config.toml
hidden_act = "squared_relu"
norm_place = "pre"
norm_eps = 1e-05
positions = "rope"
rope_fraction = 1.0
qk_norm = true
extras = ["some layers without attention", "local attention windows", "gated attention", "value embeddings", "hashed n-gram embeddings", "a smear gate", "capped logits"]
init_std_qkv = 0.0256
init_std_o = 0.00369
optimizer = "muon"
learning_rate = 0.0124
lr_mult_down = 1.5
decay_shape = "linear"
Each number is 128 + 24 x the weight over the matrix's rms, rounded and kept within 0 to 255. Layers, rows and columns count from 0. Numbers have three digits each.

# v: layer 4 attention value, 448x224, rms 0.397, rows 81-95, columns 0-223
# o: layer 4 attention output (transposed), 448x224, rms 0.436, rows 81-94, columns 0-223
v81:104088140129122124161130087138107118119127066137135103131148168094121126134115111162143156135105146107115160111167093118099083136172123145124090117065127115134168128112123141148146112157137131110128151127143103149116137119159143137159146106160127102072130104136144160108148128155148130103138111112115126131106140132152126135098140147123092085100099113134121125122107126093139140138140113138129141128134153113126142110086132152153138137169126178110152161118124132137137144088114171134138124133118101113174101120122116130142110149102134124140129156147106131135097123125137105090111154134107125142130127117091119152149118135098158114159102126108131124128116141141154140126129
o81:122129128114114148147151149145084101105095147124142146159138144098108153140118128149119115107146089121133158130120161122162136083127154143145074127129146113149118139144145101151087112148134106129085094131130106133139105106120140135106144142150112160102124141096130117164144094132100142129141113128145125110119142106146112129149130122171141111131085152136141108080116134168137121100116121098165147116121180118131116169115145122117109130144147130148135149138120147166177130142134135115122136123145148085080165139120135127124165141093122120104132123104142133115125150147131165113147123156144152137105146127149127146128142121111154156105112109117134108151133130101140153103118
v82:109135167121109152082149166132129127108177144100127107167157124125090142118141139156155097093141082129134107133114145141115121138158128112131162107121112118118140111130112148130138140091166100103139125112142097112142084121109151133126158109118138166108142147150174135133123100168109128131149077120153172115105147159131166112066135137100165158137144116104115126148107157123115117138095140110146098114138151125148117083142107122139132112125137120089110129102101158128133111163134125148142108089144099091157117164140129116123154083135163114112127096133124157160115135127093127122128146130104146142120078151133126132077118108102078127135133116133139133091116153130134131123103
o82:137114159114126113141136150135111151129130122087183138135138138118118127141106132140109152105132159120123162151106130152140115153199149097097105092148101160131149154158125138137110118132144167139106129130141107069141115088077162143134131149136098099118108120142138152159137132109138110110091132106133143121125103143126112155116084148150129125117139143132149149116137124131133127109145121120126161149127120142120137145141108156093142148117092134121162157139173123085145111096143150105157093114117108123107123111118110139159134119141136107123134125125107161128128107099132099153127096168113108103129131102135161094189140102105114117132105141138137152132156126083148119106124
v83:139146124157143140152093106138136134127122133124168158177119129125116121113114114097136116099124137141120133162114122098116122112118128127118149180096159093112115055156160132116118146166128103109121116155113127136157129126089046094131114127084121111126165129114133148078142134125123119067150137120126076102213134125134132137113097104168135130140101154147078110142128138131107123107093136103117137160138158101152149142130105093128108121108184126114123119146149104142093132156096133116120131119133093127120170118127120132161147147169093136114115189126144143148154122118123156111132124104149096116116133140160147116116148143149149115137105161138136110138143118143116143171158
o83:123132127153127117114137118098128118131145148138110123128164128109149176131151196131140111129147176091152137149127160098153118104138059123133100116127146102106122155080107138137117096158124095134176153145115082084160118118150103112168131166144145093152151125140100101145118104115103135117144129147114151130102148151112144090136191140146110119143127134103120140132155108137126118132134125125126116099146101137140112121105130078130128095130158123124089090126124093067117115160050147139058118212144122140114124138143151128134105128121157107145128148111164125108139142123136086071129121130135126137160121159154094145150113171141128107070141139112122155129137078146118106100125
v84:120124153111138149169128138156120150161101084110136105128142139162135100128101089149146151119100135127142113114152134144117076090176124083154115139115126114128138157137134147123128103110180163126158176113146095132095125110112129154130163151137086174106100116128155135137138120104161100148106157159104100190092094144114144171150151164163144120112181132149137115127110104112104099120120127123140141066118128156154139136088129131144128123135126094105137121091118178097112094105110147140121107143117149149132129137146113123127099108105140085125100125127133152124109089120158112143098147111138152133142100101159159135115139123128152165130107109131074186068121159117149121124089
o84:149128098113149161120155158067109153116102206126122112090116144111081125159126103100144089135112129133088106126102146096122107121116131136146085130157183123145097140100122135129115119139118108138158057119137152075111133123161122111112117121150167109144101158159114131110139144108180105108142126129118090133147106131128098161075103106132145143119080153116147133117122145142181152134169103119158115202120141157101138156093146125138172150104101139162162156120143162140144155090179107095130162075154114103155116150134153104095110138126116139107183142080094167098181114153116153139123126123094126080128144126103121127152142114087111163163103125133139092122158106148138166111114
v85:080119124146094110177136127154181120140117094091106118130148120145128101122098179179150136145128105172125142152096122107132107144158098119154124157129102173108133130131125128145121131184096153112143115126129146123097171139115138117115132149113109088125131104124112147144099143139141153138102161123159134154149134155109160104145123163138163144172114125092139152158126142154149131143113109121132140158127145156129117128160128153102146115152092156097148126068105147134109154180101136146133145121119112128127145116130115164169166136129141125130094143138131130073100154148151150164117100080102137156097125125121145139124146113091116124133098099159140156089081148133132110155108
o85:117120130111118128112136123112089063124111152149139120118158147108095131167163074105090106150132110132098132121143149128109151111126136146131095137139135106117136113161150162079116156107151139123116117120118141087151125114153081161145171111099103113120119143137168100158111104141130101133089126119113131118092091104133105124140114135143165159171153150124117137110170114131139150155139133174128135132128151176115125105109110162151127111116088111125108096151134118104120128114139122144120111094135143168112127132132136127155125139117097102106123130133140148088140092145115188133096145123141145128132144105127116104120102145152140130111121138122104135097145111139110142125171
v86:119114140134122080141131159135136127114125146129159123106147079140123108160141114120126109147109135144150129122110172153170114134160126105129116138152148137108124150155127100159126114131122110165114142157121120157126101120129147129118151145110139101120100131103140125149127131071125116126143107139112154169143090088088106157145151121104117147130137136148143122133122138096141100126093101129117103110117121140136155130145094124108154145142151118109190139121134115166127158116143139104134141083106087114167137151117130143154148141149126113136123119172121123140147104082134123144122111122125146158124133099150119153131145123094118119116204119137145098126165099157093073114146
o86:126122131122119111138078141137087114123164133125091125110140185120125133118111134143082119135140120106125116129129154126143124097159141107144153189116116142178123129136140109112127114099125129162144124165091160131138139148114139122164168109115110163111147151139103143081145135117138109134104138152127163138121105138103111136130092146118107127162140105076126162134113091117128098132112151129106111152158091127139149157096114139132125102122155127150125156113115104101130109108132138129062096105111129152130131114122150146159155093096088135163132114107122129109140095152135123161149094142156143140127156119117108132134138109124107138141086152103139091119104148118124143140113
v87:166164143120128162122123145155168124134091071119095120164135125127138126145108099125123166143124151145128135117109127147151097093160115152129106122085148102156156126131125095103157102139122125169092122107081120096098099135107155130134097175109129124141094094164077109144118154136150110138110105125109177100133135118138135096126133089167107116147127114123164121169105156108115123112105107135157134117119165129174145088136113151087155123153119147162101130145139153126134145108128130149153111128095144142086106114121133102131118134170154107137195120150100135164140119133111124154177114152162128162164104121118133090147128092161119127169145130123126100096124120123111167135146
o87:150172158125088114133103103149115123103110137127120143135125096140171140152113147116113109131103129134133092113099159139092107092117130124115149141129130109102130104156145079171107137137138161117115124126150111139130161148112133139157152145141161160136115132127143115110116129134133120119155154125187140128108116132130131116163160122119117156154091116116149199124139130088143181113095148149130111116113156134139126148081117127177141135086101110125126142140128101107123130132137080151060159101148114125142148163118138090138118145135078141131145101150141084088149150162081129162143094118118113142087124077106144115113137127136106153100070138126110118119092110126157102104088
v88:129120149095129150109133092152097157100112090115165104178104123125134107165100088128092103171108124143135123137159163118093149160137137186127109112153131156117136198127128141110110137118122106125121128158123134148092131111145128135122126185101129124118122118100123105136096110095133099120128145138125118128138153149109117138146120129157122172146144123142107138135157103149143104164138175133118145119153148113107126123113100139125131163141122134106125139132132128105085131124149141162103126106137151154141108133132115133134118108079109135100165125112171137111135112144088148135124151130160110111132095147128121101139095106130132130108133148111116109116095147139157128117130
o88:119130127131108128159110140133140116146126123157104131133118117111138146127094170120118148101130151116143077121122113103106118086116122149124204159120145118126133149111058097115127123096138102116132116137118172104107130125133136153108114141140094106159101152141135087173133112109105135146123124089124129132168139141170159100122115101116136127123104118128145118135124124138149139141112117131122125146118116117088170162162118099111160086130122105178123118136128135152120135097126125121146139135162139151136127108111100144142156135161121117138119145142121137111137146141133103120135099113102108105155133116118123166137141156113159127134143149102125159100105139130120122128100
v89:134134111143142142129109149111121147145156139108141158144146104138095105118125134090150137084111141095139161113136129161110162126125138107103155134104113121121137149116097103123118161169153113150134112127082117088108162133119114155148127129129110134094122160129139103090132089110151158161102136129092109156085090126151118127142140149130137133130157104134119094105129120107121131144138098113095137143138120096127166154105121099120113136135123106096136154063144120090085140115112152103142160126101151121142124136107134138162121116140137125141136102119128101167104132142131113128155138126129093112113116152120132139125140138109151131134136115167145104096153132156127111128150
o89:126150115122137162123141121096112129134125122137097137112120127145126124121138120107118113149118150120149161104149154115145092113159124115141114141128173114120117142122115123150106093112120155097148118099121128115151112130132121101130112145109117149134139145142097106111117100101105063146119127164136111166109114116097127168165151113120112112132149144115095093112130124137151148143133147109131091113145134120089136141169145107123153132129106127116131143127110158092151127118138148085148144126129120155136125155149139157121176151116111118154133103142124132126130142173096144126106131106103112117128150122139112131138126126128107105141104132105133163098154128160117121136133
v90:106141142145136172138181162119139133145147103164142125120114195136148128118154145137105141133176123165125101117127127134091127127130111072118165123151103136121149118153132112131073091117110112142143106117144124110138089101113138131107122112107138117135099115147160124159124137141132100132057160095148128109155167137146149121154146141085158151117098136117143126111122109147117088128103136112150144150143146086121113130171146118187130127108092126124089128162129158122127133123126117137130120103170115112121125121156133140118113096123122117144108144106110135112127140131101127105105160136130135136135138127088165113092126136139060109122077174110115119093145134127143096081104
o90:090102123105138086150140142170135126161121106121161150092157143087119116158144110150124111166115097168091151145090122095131137123132142156151136103128122125101130136125137122100140161133089161115124136109151075147119142113163104125115115116101150145131138112178117138152109127157139107157121136117147120100127126108119090110084102120132155137139097125119144127116134159138119129125139145076158171090130141138143150143164133141122147102097130141112146152129113132137083132107144110141108077100129087117118084121108107151129090157115107117135136113119117164131157105119163118157139129083086135116106096128132137105161122112140106076133134143149067140151158127142170128115152
v91:103098120152125153135095145139112106077150100124133123163132121133101093145166152124133117165135138162149113106122102138125134143119129136130156135102138155146119105162146136111143148137122113157087099153113126129093113139140155143085115106134144063100134093121152100122144135130120155141134172138151123131125116190135158137136138099149110124118127150129143136114140110100126137147109155120144097135123088130131106090121114141125119162136141164119132131107110116152128123128101185133109164095104147092150087104149144132132107068158115116148090135129120136149115140101149141088141125104157133092141143131125113162135142134141127127122115149128078149145162132136117119110131
o91:142109106114108100118152182150092109144149091151151127132146159087128131128123132150108096136143115128158142120147099115122162121150134107139086152146126110088128125127145131113078122138091124109142100124120125154130134138154151151109163126151124156123120117142115135131117119096117134141110113144140153125144167116147171100128112138145096143115139104112119104121108140136140132139129083131132135083145128143126118142122163143145092112140085105142125134125087139113138115131150145079130076156147111120111157136108123126128169133092143131124124128126108139144105177117156098120111141172146113146126107147150165141184118143137141150128177172110152121104112113129128177145122
v92:090099113167110127182135144118121143090166072135131096125120099124109124126169095153176125148137103159152091109146105110083101125096098147103092144178142159138127149118127113132113099118089093146129103090129162129148119108146156095117101122112125098175139088144107121152124102113103145157126115122134159138137130163142155114159133099112118130147108154116115142097117113116141172099121131117138106130103126136171128146114130137165132126115120135157129142091110126114145126125122138109143137140110156106128098130124126123153138133105120142110107116084104118082130113123122129131104105160148101144097126146096136105129167145101111137151162117166149162136133108118118116108127
o92:146131181099134127110108166112075131122116106121113151135167154101136122154145133126110140159119148113120131122145082151125132158145125132133153148092129099146138132140144097137090153147109148095135089146114102151132157164150108146085165116111128132097134148091117152137169115154165153125105134112138122125114126096127114092112112112106141111123158087104139152111085159100123121144082143117155109107103134098105150147126159167117107095141094104124100133152102132092111101137113117133061141135152173140136139111155128139172126142105105127113109157130125162126136134096169147134137156145120133142093171120130115133120113121150105115128127132136149120107121139138132162132091
v93:128083085093169121123144132123153137176181114106103083153130131105138145061083190135164126140116090142134154119077168133161148138166120139112124110128123160122175107115125126093116117145105127153099102163122116115135152099117138140129130129138124107156129132102199150142127123137114157149133147112144100124112120168133103131102137143132127137122149129146152118094124147147125100155135134108104147116167115143131121121116118123156114109129116157132123133168126143169137103124125136156113118095128116129126092141142170142139093158143135142141150112167120133163155134120146140112133122106172129132129104135120140125105104119159137154099155090137161153121163098131135084093127
o93:141126090138165122156066166133141084114121152084131086087121157113123101104123114129097112077168102099108127155145109136137112094147113127140155162133107172107107103129148129129119118131111122116126124124176159137116123112150148146156147131099108184112097104119125109101190094150101097161134129127125122118145128127103111104119129136081109120153125112153099115117157136113109089125150128124119135116138161104149137100121132140115107158135136105115105161092124118064190136117109097176142120108121113145102131099090110109147149096105109121130080089120128124144082130155183094126152132135129122123148140143149156113124136143105125154122128175109156180160160164102109105137127
v94:177156134144065110114113109154147131102128156128108140127122115132115131140102170119153120139124122171151079114106137150152154143135139139141088120129132125152133133074102116116168126136117130120107108116138162113113100135156175142125141139121168122116105132158142096115125163113115119134096113100123133140086155115153185160127115126150133153160127149126172131145133139112123108167084137134124125139155130126122106091132120146134119161148134151130124110105132133115128156153166124147123157123142156154133076117126164121091118118157134092113185106119105099159123123128108149125158109143126128138125146148102120132157080114098118112134113099109127115132136160127162110117131
o94:097119112111121107141113138177138133159105105115134128128107109117167076134094116068129159117139117158103153128125142102099122143144116108136151136146140134107144144175130119129120124116139123147106098140130131167117150135137098178145137136140079153118122082109115127111113120144105142105114158123140148110163116118152090102139097122129108159129132108135146135090139097116162133111141133157109123104112132105143141188159103132115097105106111130113153127113139124176154107114130118133176108087100147134132146130136092128122129110139129140136114109171136143123137129125127110172113132119134093143094139109118133140126160093155159145136099137132133153126125141131158125153125
v95:136120136123107142126165096119151100164110159137108142091099115154102142054156167140127134143158086164120086145146109114141111146110116132116118118101133164154133125113111127093182114147103137114142122158102133084153108124147092119089112132126126137165111106136127124136092101098117133069139141122108141115131148133139100152100146115115136103129152127132155109127087115111118132125161163154125123127136143140160080112127080132151083165142144125158163102062145126140103145104125131111118169139120100117159094092092149121168123099140117152131089167179112107143110139106125134127151103104144125128128140130087127114119169129122110144135096156109161138126119144095152127076129